config = dict(
    n_layer=14,
    d_model=64,
    n_head=2,
    n_kv_head=1,
    head_dim=32,
    d_mlp=256,
    vocab_size=783,
    activation='quick_gelu',
    norm='rmsnorm',
    norm_place='pre',
    norm_eps=1e-05,
    positions='rope',
    rope_base=10000.0,
    rope_fraction=1.0,
    qk_norm=True,
    attn_scale=0.177,
    bias='none',
    tie_embeddings=False,
    parallel_block=True,
    init='uniform',
    init_std_qkv=0.0867,
    init_std_o=0.0164,
    init_std_up=0.0867,
    init_std_down=0.00819,
    optimizer='muon_variant',
    lr=0.0138,
    beta1=0.9,
    weight_decay=0.024,
    lr_head=0.0147,
    warmup_steps=0,
    schedule='wsd',
    decay_fraction=0.603,
    decay_shape='linear',
    final_lr_fraction=0.0,
    batch_tokens=16384,
    seq_len=1024,
    doc_mask=False,
    train_tokens=119500000,
    steps=7294,
    dataset='wikipedia_en',
)
Each number is 200 + 20 x the weight over its row's rms, rounded and kept within 0 to 999. Layers, rows and columns count from 0. The size before them is the row's rms in percent of the matrix's.

# layer 7 attention query, 64x64, rms 0.241, rows 0-63, columns 32-63
073,186,209,187,195,190,224,216,227,224,227,228,171,198,204,189,172,173,206,177,215,213,220,166,202,204,209,150,200,191,176,176,209
061,199,234,175,202,255,208,225,218,196,182,187,171,210,227,193,182,183,210,175,210,223,180,187,233,238,202,183,220,185,221,209,217
066,204,225,206,187,189,183,183,168,178,209,215,182,236,202,179,197,220,181,169,199,217,188,183,206,195,233,196,129,216,188,181,188
068,228,166,175,198,192,211,188,182,195,172,181,171,224,177,182,173,201,185,181,220,183,212,224,188,194,212,167,238,211,194,240,193
066,183,223,206,179,177,195,207,216,197,233,194,164,218,206,220,188,233,203,177,184,225,235,192,202,168,190,216,181,194,174,198,199
054,204,183,196,165,149,216,173,223,203,236,215,158,163,189,208,226,222,207,221,187,197,162,172,191,211,188,202,217,188,205,188,174
111,188,214,164,189,211,165,217,215,183,207,185,203,189,194,204,192,211,221,175,180,229,215,179,239,203,189,212,220,188,225,232,223
090,225,195,162,137,172,192,202,211,207,220,185,174,172,178,191,217,216,194,176,174,231,192,202,215,193,206,228,207,161,208,211,201
071,163,184,204,198,212,193,164,222,202,242,207,180,186,198,209,207,191,160,181,214,203,232,231,220,178,191,195,164,215,242,196,205
134,187,193,209,195,189,209,203,234,193,200,198,215,203,183,194,228,175,209,206,172,173,198,186,208,208,220,159,201,245,173,209,197
155,192,189,186,182,224,161,212,174,191,215,205,182,229,194,181,206,204,191,195,183,218,214,189,230,220,211,220,193,209,223,186,202
161,214,208,172,211,205,226,189,213,212,185,186,222,190,233,201,190,210,197,220,219,160,187,239,169,206,203,208,230,207,177,173,193
166,198,183,184,143,225,162,205,195,207,227,194,165,204,191,204,224,225,198,199,198,195,207,198,202,213,198,231,190,181,216,213,197
078,217,213,183,210,194,238,179,166,181,187,200,193,182,193,223,205,184,192,167,201,208,218,247,198,184,224,165,203,191,244,211,173
110,194,168,187,208,210,222,171,154,199,208,223,194,222,225,193,231,192,181,190,206,188,204,177,150,178,214,198,223,211,189,227,184
084,190,201,199,217,185,208,166,188,211,222,150,232,207,197,251,206,209,167,196,206,198,197,227,185,188,201,195,190,196,227,201,195
060,198,212,220,198,174,180,173,180,201,147,198,211,201,221,215,191,224,175,211,213,196,221,251,183,210,182,182,170,213,191,185,205
074,197,193,208,196,184,202,198,198,201,165,157,191,213,219,202,201,208,201,209,214,178,212,251,194,204,195,174,235,225,211,203,178
067,171,214,175,211,212,219,205,213,206,217,178,158,202,195,174,194,194,238,186,225,227,163,154,228,181,228,177,192,173,210,211,192
069,213,174,181,164,202,204,185,183,218,245,242,198,203,183,215,211,208,232,202,190,211,157,193,210,219,204,220,211,164,197,200,205
101,174,208,194,209,204,193,223,239,200,225,196,211,177,202,237,212,174,191,200,190,209,199,190,227,249,196,196,208,225,226,204,210
108,179,209,173,177,184,198,233,230,200,199,179,190,148,177,205,211,179,237,215,177,219,178,179,219,229,213,230,209,179,224,212,187
086,229,189,220,211,207,210,204,177,182,164,203,212,230,232,165,183,196,212,238,215,175,175,175,183,205,196,197,202,186,169,191,186
099,211,178,215,193,201,230,202,182,218,175,201,199,212,202,251,164,184,229,252,208,168,185,193,200,240,208,208,198,201,179,193,169
099,176,201,180,191,211,201,227,229,207,232,236,176,205,199,169,208,233,229,231,220,219,163,181,225,231,185,240,219,187,212,197,227
115,196,210,235,189,191,171,217,196,200,231,204,181,183,158,199,217,225,173,203,205,245,190,198,227,198,198,223,206,220,222,191,192
102,184,192,173,175,223,203,204,210,191,217,189,199,172,190,208,218,194,221,190,170,225,202,208,254,187,208,219,215,203,192,226,195
143,191,195,175,172,203,185,228,200,190,226,175,171,202,196,195,199,185,202,193,195,213,212,194,245,241,189,209,154,202,227,199,193
073,221,215,188,211,204,175,247,233,210,175,192,217,217,206,204,189,190,172,223,179,242,208,180,209,225,192,195,188,190,203,213,207
103,230,197,202,166,172,253,190,222,214,163,190,215,170,193,214,204,177,218,209,185,197,230,211,217,191,181,202,182,196,189,235,219
075,203,173,210,237,153,195,178,208,189,203,210,218,181,152,222,196,224,177,191,212,197,224,228,188,198,213,197,188,229,194,204,217
086,213,243,211,200,214,179,208,242,211,208,173,188,206,225,202,157,210,211,191,213,206,204,232,191,178,179,218,223,166,190,200,190
058,184,208,182,191,207,179,246,212,216,206,180,200,212,189,193,185,201,217,220,193,219,209,145,186,207,196,169,216,221,203,173,194
072,204,231,178,213,243,180,221,224,207,200,178,197,208,181,200,195,204,235,201,196,195,161,123,221,210,208,186,181,225,187,211,209
058,167,193,185,169,219,174,171,188,179,208,177,190,207,198,187,224,219,184,156,188,195,181,192,231,174,206,163,179,211,180,202,236
069,226,171,204,190,188,210,179,193,204,228,171,179,178,207,199,190,206,164,170,238,176,227,243,216,206,208,186,183,192,216,189,210
091,193,198,191,190,220,202,189,193,196,241,189,165,221,166,205,202,203,201,190,191,220,222,218,224,213,197,215,158,236,215,218,237
078,203,200,194,145,169,210,148,221,181,195,198,210,188,202,212,205,179,186,182,203,202,211,258,212,170,176,211,226,241,195,200,218
090,172,195,196,200,213,189,239,169,219,216,202,181,171,176,205,217,213,202,169,203,204,206,170,208,189,216,192,231,181,239,210,163
079,215,227,201,156,208,207,207,180,190,213,174,196,162,165,216,248,207,183,206,202,230,199,239,202,209,183,212,182,217,225,202,201
077,174,169,195,190,207,198,181,241,211,211,198,200,163,193,212,195,193,194,194,210,213,230,258,183,177,201,247,229,195,183,241,211
183,205,175,198,223,200,201,180,202,214,230,213,159,208,205,219,205,145,228,199,198,206,220,191,181,228,198,199,204,179,199,220,221
096,202,211,212,190,186,195,221,192,230,228,230,176,183,190,249,175,227,196,188,186,227,203,207,174,202,221,198,148,184,202,211,207
155,186,184,183,183,218,202,166,194,188,175,211,239,192,217,154,188,221,189,172,210,180,171,203,174,182,218,209,171,215,193,171,169
142,191,202,213,188,217,209,193,186,232,209,181,198,210,188,219,241,234,190,234,183,161,215,259,161,197,176,181,193,238,231,207,193
093,183,212,184,228,189,240,190,185,165,191,206,191,203,178,191,208,210,215,197,223,167,175,203,191,170,185,189,210,234,213,223,217
163,220,230,218,224,199,219,215,240,189,214,185,214,194,199,205,193,214,188,226,186,208,194,181,213,196,192,178,234,222,205,212,205
128,208,218,214,198,205,205,179,188,208,201,194,243,217,229,183,236,222,159,209,185,178,199,211,201,156,206,154,175,214,208,183,178
057,268,201,215,235,202,197,178,171,204,202,217,235,203,212,208,191,199,182,183,219,191,206,230,151,190,185,186,189,180,197,198,244
064,257,201,168,208,196,197,207,215,212,197,235,188,189,234,212,206,166,196,191,199,188,220,240,161,202,195,187,221,207,212,194,204
061,191,187,168,210,231,188,220,216,200,219,194,155,206,173,189,202,190,234,217,207,184,188,165,203,219,217,196,150,217,207,212,220
069,187,205,192,193,207,174,215,192,201,231,163,207,213,195,196,190,210,221,227,197,192,158,162,231,204,217,211,185,192,197,206,216
088,192,193,214,206,183,212,231,216,176,209,214,238,226,177,206,196,147,214,198,215,233,230,203,201,205,177,214,207,184,200,185,183
115,199,215,196,181,160,228,204,241,211,193,200,225,188,217,206,211,188,218,226,168,173,187,183,227,181,214,222,233,194,201,197,190
075,228,192,213,197,195,226,181,189,207,153,212,182,220,208,202,186,192,202,218,204,194,216,163,163,204,185,170,201,173,194,200,196
076,209,195,180,209,202,222,213,206,183,170,181,218,176,205,181,187,190,209,196,197,193,200,161,203,171,227,189,209,193,203,244,246
089,174,220,181,199,209,211,201,194,240,233,210,214,228,200,204,177,224,234,208,204,175,213,244,196,177,200,197,161,195,184,185,212
133,198,204,182,186,189,205,204,176,183,243,185,222,207,209,195,162,224,218,193,204,234,185,185,204,210,213,229,172,165,182,191,216
075,175,170,181,192,203,203,203,218,217,214,186,171,191,155,199,211,182,194,167,170,199,202,207,231,185,211,213,183,207,227,212,192
110,218,196,141,164,189,182,208,201,194,202,191,218,203,198,209,185,211,179,208,187,206,218,206,194,205,192,196,199,186,184,221,168
092,183,209,177,181,207,197,221,212,209,231,203,177,238,223,213,171,178,219,172,197,223,205,151,184,203,219,212,205,154,197,191,238
139,219,189,189,183,197,227,206,185,195,187,199,198,196,215,224,194,203,246,168,213,197,201,176,214,167,204,215,174,198,187,211,229
095,209,231,213,194,201,164,190,253,207,196,238,210,205,216,191,173,197,217,221,165,186,235,202,203,203,227,196,188,180,195,199,241
104,168,197,189,257,194,188,179,192,199,195,208,235,200,233,196,178,231,208,174,207,213,197,207,229,188,240,215,220,201,196,197,209